{
  "d_model": 128,
  "n_head": 4,
  "qk_norm": true,
  "attn_scale": 0.264,
  "tie_embeddings": true,
  "init_std_qkv": 0.0538,
  "lr_mult_qkv": 0.4,
  "lr_head": 0.00675,
  "decay_shape": "linear",
  "final_lr_fraction": 0.0,
  "steps": 12070
}
Each number is 500 + 25 x the weight over its row's rms, rounded and kept within 0 to 999. Layers, rows and columns count from 0. Numbers have three digits each. The size before them is the row's rms in percent of the matrix's.

# layer 7 MLP up, 256x128, rms 0.0773, rows 31-126, columns 96-127
096:520514516466504480523493511465488559491511489546527525500514517473481473535442547537509492496445
102:477494501476526513506511487513526522537504510558477513511502490511523472480486548441506476496500
099:454518544461481463492470517517429507484508493499494508494518497531537496501518541512489481495512
111:514492485435505545542509518485471503520481489475501487523491502486491450519487489485499522496492
101:476486531471519493552489485475500544509504503473537496498518487478551474479484526539444458480528
101:523485516490546475472502495524519489498506511502486506508483497487482482496482470552527531488516
106:466511480452541485524515451497511490507468486511515517483496504488541509493475502471479499479472
100:484517472499522503520516459517466502566517519469479505507502509475510535480497515488445493460515
122:512464511496460516490531473486527523494493487443552464500511495453516493453500497481532520476510
090:515476475471527489448501507480499543516529484514510504521520538505532507460474517485468497473514
105:507465514505505522551508481529509561509504501486524468447495485505504458494456519481497480525515
098:459506487451491497478535489489478482495508529532509468497536491508495512496553456495503511507486
101:518491506481499544538504476517492506523492437506521500513489517474514517488524548485507513468504
103:515500538508513522525521501506478481483505500467511470528549487471519500514513505501488515478515
097:486520514462554483534513515507482492503498457461492527559499491491547512487514502490483521505534
093:510512495482521488449516487457505547534496449507484506498495498446511478513517498484537503485472
102:473484504464500550511485512515494507507503542499442517484450464472461506499512476440511527486481
108:456505464507516496510418506484480462492507494485460502490490525489533466519494499492489473524515
095:481519507486530471525525476496512489502477498481509478521478499485540512471492468481492516463531
111:478496474491537506445511489499555512550481507541526520470499479519459515509454521504522459512510
101:489492466508482468481493511538530564490529525498518532499498494505495528459535521470486514479494
102:481503499540528494514506484476487477503481466527528512474491522481529468476497503529493465484510
092:487494505487537515503486530517511490549554496483459454519488517481503479530479499504478541458528
091:489475520489512514465479504519491530515524469507508500467483497480495480478501454506503502498486
094:485530470508547491472487473463508475515515538469488473494531470528490488482537481516463565499497
107:521476493514484516473493492487495541497506496497511502480497538494448476511499524501489493535481
093:530487505487510496500493468521453486463522509512497501530494520492473518492510471532523520493478
083:499577504559466519518481527480481529479501514508500472470517538507491511511497494466492483479500
104:477494518477502485497458467529488506501485534469516509505508518477485466523503478473493476506476
109:505477531526497479481451465520461547545504495533468532521549495494496473503508458545513506509567
091:518499507517530518501477477453458507493511509494446557483536505492501529487534461509508515493528
119:459544520493520471494523517529480469504515512490527515499515488518481459464518506497466497496530
097:482470503520513459504524506512546499481511466492519510462499474518515463516512490528475511509479
106:515446488514478486480492507543496488506502516537488503494536517465463496468525483527538536544478
106:502484522496501474486483503524514498525470530490518520508496504526527495438488524449496501462498
115:540539557492511491488483498442489483512489491484454462458512503488494483508486496484518501488517
112:495470504513495521454528455539537517491515485529483504521521493479510474458467559510497507504494
107:490495542455453499492484531496521534513473532498486499534541509487485469515500525507494476526490
095:518494486479523501503500501456522514463526538463541507496464447513485448473493518545496507520511
107:469479502473556471508490543497512570494468551527481499507465503486485471498536544471457460502510
091:482521502528531551452494508467506502493532487530517504419569468502508529541506495488469521503510
104:502493494513501523516453519497485457499511507538508447481489537476443479514523509481475490538525
099:518487516480488513531575487525517469474510508475465494502536471470468465529481532467527504469479
099:531490552499467471515509485493479507477527526508450532490533449452465503506497468497531486520492
099:527485531494453474524471514522493485500518462493502483510502522530479473524524462483494504503518
095:488524486508477515523484512463473461470505478523531519492483520481541520489471504477510486476509
100:490479524531497450486530482531527522474488470499484501468459500516495473503495508503436486552512
100:471465493501493505494552510482500473518505544498532562512482513474490494540532507480452481501518
083:510485501523478490514476539501533471504511455503518444507486530516510479512519529534509475534454
094:496467524493443546510491508490521504493470508498499549522496460533475522475482532535505496509477
096:499479470449464512483517509536511514547455501491490498535453486450505552497510492500487498544500
106:477511495461500488497505517514491464452514504526527482492533559493498533507494515487527523523498
096:501471497507501519516529434520495534467504480524462533535506526478455495476494455513499547480507
095:486484524507479542461529484548471539479542518513518535478505488503471525482526488469477498468506
091:485493488457469455492528454525490517545537489511488572492462495514498468521496525496481538525497
102:518504498484496491485491524517453503515480507498479501463466486538470480455481498511488475547506
106:505449482508505507507542472512476521526491511511498488481478497469487495489522527498482517481467
097:468455570497502542474507535491513510469480488514497520538528509459476470470499496493515505492533
107:523494495483469476509526467480500544526489503517480520473550470508526492445459517481457524479509
105:487508513497526466497559518537508473488495488470494490485463489480521491490479500464481467521542
108:505468526518511494517463486490505487498513532489519509481504520448508481550503493508494533499495
095:512489519511526531505493476546475510491480534520457490574508506461459523492478478476501480540462
084:477544487480516495458487512486500512488487472501541508517528491504502511480461460499507486474536
091:466489460511498506511454509489475514504545504523543458486489522520515485561515482558514539504481
093:502507501476529507550514455511487507491517518499525482487473480480494490468481536486515509497481
110:519542502466519488510489454513493508483486513464462517495531502467495527487493528485453530508499
094:484481471491525517513493465508473536479476501441526500492457487510536528530516496489524475520502
118:474485538472500500512511492564511489522432491508433505504481479511494484522535524456497510491523
085:493515544517524512509501544522514503525488488523478460504466512486497509540494512506463528486494
100:519519505477481492505524465480496477502467527469481487464509521487503478468480520490506500475499
099:483431474479541479483528459481496543479504533509491499495517475479509528529523471532551505502533
095:490511527519470492472536489505484497484510494546508447520532508514494540526484500527490512500540
105:497522487499494489521506459494546496512548469494545491489484466491482471470515514485510524514491
100:516468543501494535481533510524488508482470478501496493511491462514518473506416511493471469526500
111:472530555508520549505502470525529506489495508537489435484481512480491521483510495507505513519480
106:459529541461554491495545527487500487448511467488531463480481468473506460514515503515479493452522
091:522500482448458490497496524470504452527475492489479498509438479527477489481532515498464511502524
100:482477491491497506518520506458522490465515541537512512497509527508474522532482474512537533518533
090:486506541523483497521475548468463485461506509432505461464503514529525507513501534491505478513510
104:486495523533512479516518493479486465531462464504533509486507485481514452523503516475493510481534
104:528549512468509472528498481456513521533508484486501494485481529498551487476539470490500526481524
102:485491524468486499510566481495476515502523533468550491534508558502567473495485497439482527522490
102:479514532500523499499528469520442478569528501444459546522529491494494514465518529510475536477509
107:473485499497517499502485526508452450525507529538488463524516537508469523509488509504496534538532
095:449501517477511478521533469495463515466513484516482518507506488505531478495512468457508491469501
104:470545505474529459472457495537489542468497494487496528511485524511461473522505505475470541474470
096:517498486492547491486527488470499467548485481485500521470463480486529473502436514497491499508496
103:464494528481539490476464493477485507528506540533463501491512506483461470531525490516504560514550
099:490512479525541480481499493516529494498526450498468555515506448532474489526487486494479527504521
100:530487532491512477471518512473502521525518466508504504497508478498458477486515526519462532476495
101:520515485482489485477506488544503559516475479492515542476501505470520517457502562471483510462515
109:572509501497488517479525461493433500554505526473488499478556502510501465427544463462462502511512
090:503486496507494485470453514513506479470486509518455499525528524484494493476519506451500523504472
110:510505539515539528464555492510479533556489472452466473548530499516522508499523507463496512459499
095:498512475452534528496472492502473481556491505478477475486534501494531498505498512462496498438483
099:518507490451495498528466466516469502494490470498542465515457491487509522469483534525497495484517
# layer 7 MLP down (transposed), 256x128, rms 0.0773, rows 31-126, columns 96-127
099:493438444509515490490491500511495488490476529502482514465464504520488490448530464482520485487529
105:508549541510516484483535527465531520557510534523506521480504463511506499540483515507505476477526
104:455517487517487488484479469485519497523505540541491497470481524479487491476468507494465502492535
100:533517509478468544509488490501466464518525539450504503520479489483468454465485517491493476487484
099:471501449544516505517539539528506465474534528491488508510467466541483513491524447492535495518479
094:467533504571516541525485522501499502528499478481473529452477494500553503517468479521500498508498
105:515510485479513524531487513479468477540520474489457527549510511505517469484486528525489526520504
109:429507447498538495499483524488490477511443518521508515540529499560495543496551473517485487496464
118:517511463488471499484493488547494478480484476459499534510512550506483462472483515493568510550485
095:481532483502492503469492507497514495499483567504485510498509501528521520511514530507527518514497
109:480520539488467493536472488498502489509513496547471492489516455555486527521540506497515481484493
104:487475484499533484470528511495483527524422502527541522511459554499490549494508488479482500491490
092:495486477543487492480535515516510514509498518513532464527489481523423525494497489489483481536534
102:487514492523519531475523500488528524493510461441506473479469516500529527517527493474480518523529
099:521462507463481450492521497506510539526516505526504504494509518555512515458491504527521476495492
103:492508466500481479486494493466497532493473518532444485469496475519509477514495495470546513506517
106:488481496516481548550483483495504450502515509490498508479509534481529515538526443454474475514466
097:496491496500509469478477520528514517495548465483522477472456519489512451478450471510504528474486
095:503522487453518483492476492492508536497436528479455506587524518520484498502468510476501539552511
107:467528546497483515442518477506528510483532521484466502484491513466496472487511531478497485515495
104:540520464458499463463458512526501502526499487502459539515500506544464472515512446492500454454477
094:497478491457531485512476469518490476534520494492520492482523535490472509502482533534464515504529
087:521465543483473508505474507513453497504525496474479482530503496491536504496462514486478519503495
078:472495495509506467506512465483517499537502529497512489520535522506547492542501533455508486518487
110:492482490532474496516470553476508497438484505523503476469492499506521489491530513533497487476485
101:536491475490487451520502469512473469495513503502510488464480500518522498509499501495534473455498
085:500484522541494491484476535526498480514530465504467491512472465477491491485474541475513470513431
083:525498510429526475487541477501471465495519461509521505501501481482501481494524523488513538475477
105:504472492499511487544463478463439515495560464509467500447475493482534458484495517491528478489514
101:460472496499517482510466501529509479562506497511489507558496497491511455507469496491479460484512
091:502534482553531524552521520493479504498496532504499458515510508529490513529503488503539507515505
115:535471514463481474528524494488448489503491534565517495477460516525534538502525496501467515502497
098:509515482497533531470477488471447522509507498508477485547520503457494546510530493479507515495530
101:526513505442487495476472469511505497513497494509461507513538497520511499527495535521516536482446
101:497485470485496518486480521499515494485490478431442491451500472483522487513509502463520552486445
109:514474528479518543484438500462511465551481502475517466533514444491509534501511467473501510511468
124:538512538472461544491479477526513509496493469503478473514511485510508486487488513484484489516520
108:474504495503508460514498475522488464523525523479513524481493497465515489534494523497505483517451
093:494560463543530526526479536478519494513520491506496484490515515447504499503530450480480507527497
091:516485495507480507414490470454501521533497519484513464473477566490487479522477488471499518553509
105:431500480523471548531511540479548528456477514473495540530496489485528526504516506475500509494477
103:470456458483492532513502470509509505479488478510476543537484496469461496495470473495539520480526
096:461474481486460516510477454490528467472452499499536517518479525501518494498483475521492547502494
097:495480510502499500489519494509558507504522509462522468512493494486484471557469473517546467490505
109:512499508503499447512570514543470514479507510505486488489508542470465464493507538484461462493528
089:535489564511514456530490535518517487494528494509540519486455542504485512509450470546480534464467
096:501527484542479542501517528453491476544489480502470487515481505505512518494524470499487505499492
104:510534506501499471534511522514502470499528530541576525494492498493481471528492504563507468507458
087:532533476488551508493509500534483540489480478485520510484502520512474519502478487479481537491501
102:491515484525530525450465518493527513525505499509517495530466507461526522497521499505454480535507
087:463526557516515498517506489508481499449529502549528526469521487511518508488491518538492458451497
107:519536521522528519519494501505465484490526516494500492500501517450467521519550466471483499510495
086:502530529530484479458499541547543503485489494508525468456523515522535489505491516501486462494497
098:507480491469453556487478487506480493533467503450512542462531517463457523461507521481499521507485
088:514515509523547472555518524462502493515502491507517449500501512479469510483491523447478505484514
103:533560472480520432486544517523476491484475521528513540502484501514490491493468476509492515511502
103:567500518484517475508473466480505492515507441532472484476525478496511503519487503495488506483490
102:494481489519532487501509479533441472533485493525472501504508522537525551480424491511498524571478
097:527495502521538472482528475492491517517522518544514516512500507455526482514482487515471508472559
103:526504493457509520469512483467517471495523565500515465468500527515535495487527478527503491475503
098:483475496502490508482518558494478559532496479521498460524494509501485521469486477465506465518503
091:531480475473537493471447502442530507531519511473524535521482519504497477513529490509490532504433
090:510534485530492494520512470497504489549532558504480535467488519502514488497541513498466519479493
090:524515515478505528490499472510552484479479465476489485535530509517494529481464530483535492498537
104:475512549513453480523540502509495549490473486533499498559542489485511524531479544486481504503551
116:501480463495478527491485526462510468492532476525574491509459472524503482509535505519561490531463
100:509491471502510495476469522501504506465511474505473525541543510516468478505468534553546499473496
103:533522531494439537517530502517530476518495488511518482532518457544555504436507468534508514530476
088:488524460489483514496540525492553512519490493442517508442519527497500480473498561440518465537499
112:508475470482467484462512507529455464525506500467517554465501466506540516475499482498555545455494
100:541503539494511516523483481526479488471516478499458524463475504476480498547502491492465463491526
089:480498502485503532477474525442534512521484462452518473509501483526524482492497501519514499498435
094:482484515507471505503488537500537490526487496515521521493508494487523552487516448513499548495471
106:513525469498500515541481499462540525502489518450497476484470494469538477507510511478490469495501
112:504501506465517501492482504516507491489514489464462489553466489540507504436490504538479468492489
115:484550550537535471482517494485501468469501512542489496474478558493515516474467502523546506441504
090:495510538503471519528529462539525528517504536472438492494524471491505529532425489529493505503525
104:501508454514515515466467484518531475496464463530467517507495506499495475458552479504465520525488
088:511507492491471458498520467492506486483516501523476487507481456498537477534562509482503523476505
102:535479461525523452456514473520534510488481500555494533541508490539530496521524459519502490497524
104:532516525525512520487510512481459472483525475527527510527539505479495460537520508441522503486451
100:512485493503536486477494472475468500500505505506515487520513473452492481497494534554505475529554
106:465457515490471535492502514503498492480482548482537511485504506527485512510464489548492457509534
126:493525523495499484499514477494466510530505524511479554511468498518564527532525451550494490514523
092:490487485499489479530478544501509504477459505522501498484544492543500506531482467510521492497499
105:523533505487516532504517479516532498463510519531523537514554518517457488486505495511499439493493
107:482524461504500517513539507492530499493498505536480515509488491480491501526450530555496499474507
092:538481504477487432549502510498529535501535460486501487516537490515485506513531524485445464487546
095:568503503497494455502513489508476501496484526436514538497480493553529498475498496533485517493513
107:489489450471478492519473490496481523487500524543519527480454498493493532482536481520460527484500
103:481487526447489514494504494548423442496492483532552481515522535491503480533494512495508479498468
112:534467516504477561459458515522502496482550506516529485493507500505457506517504497477492500551543
099:510527511465498504502465513459483545483474485435503525494507453471518454463532502535505514485530
098:559527497492497535520484563495492477472502504461504534467469519508431522484535469502495466519492
098:519518492576510488496466462534523527468506467481485485486494499532476515507491484547521486501485
105:532449508492476489519449482495480499454480494506511526502506540512460510505529468513515459500457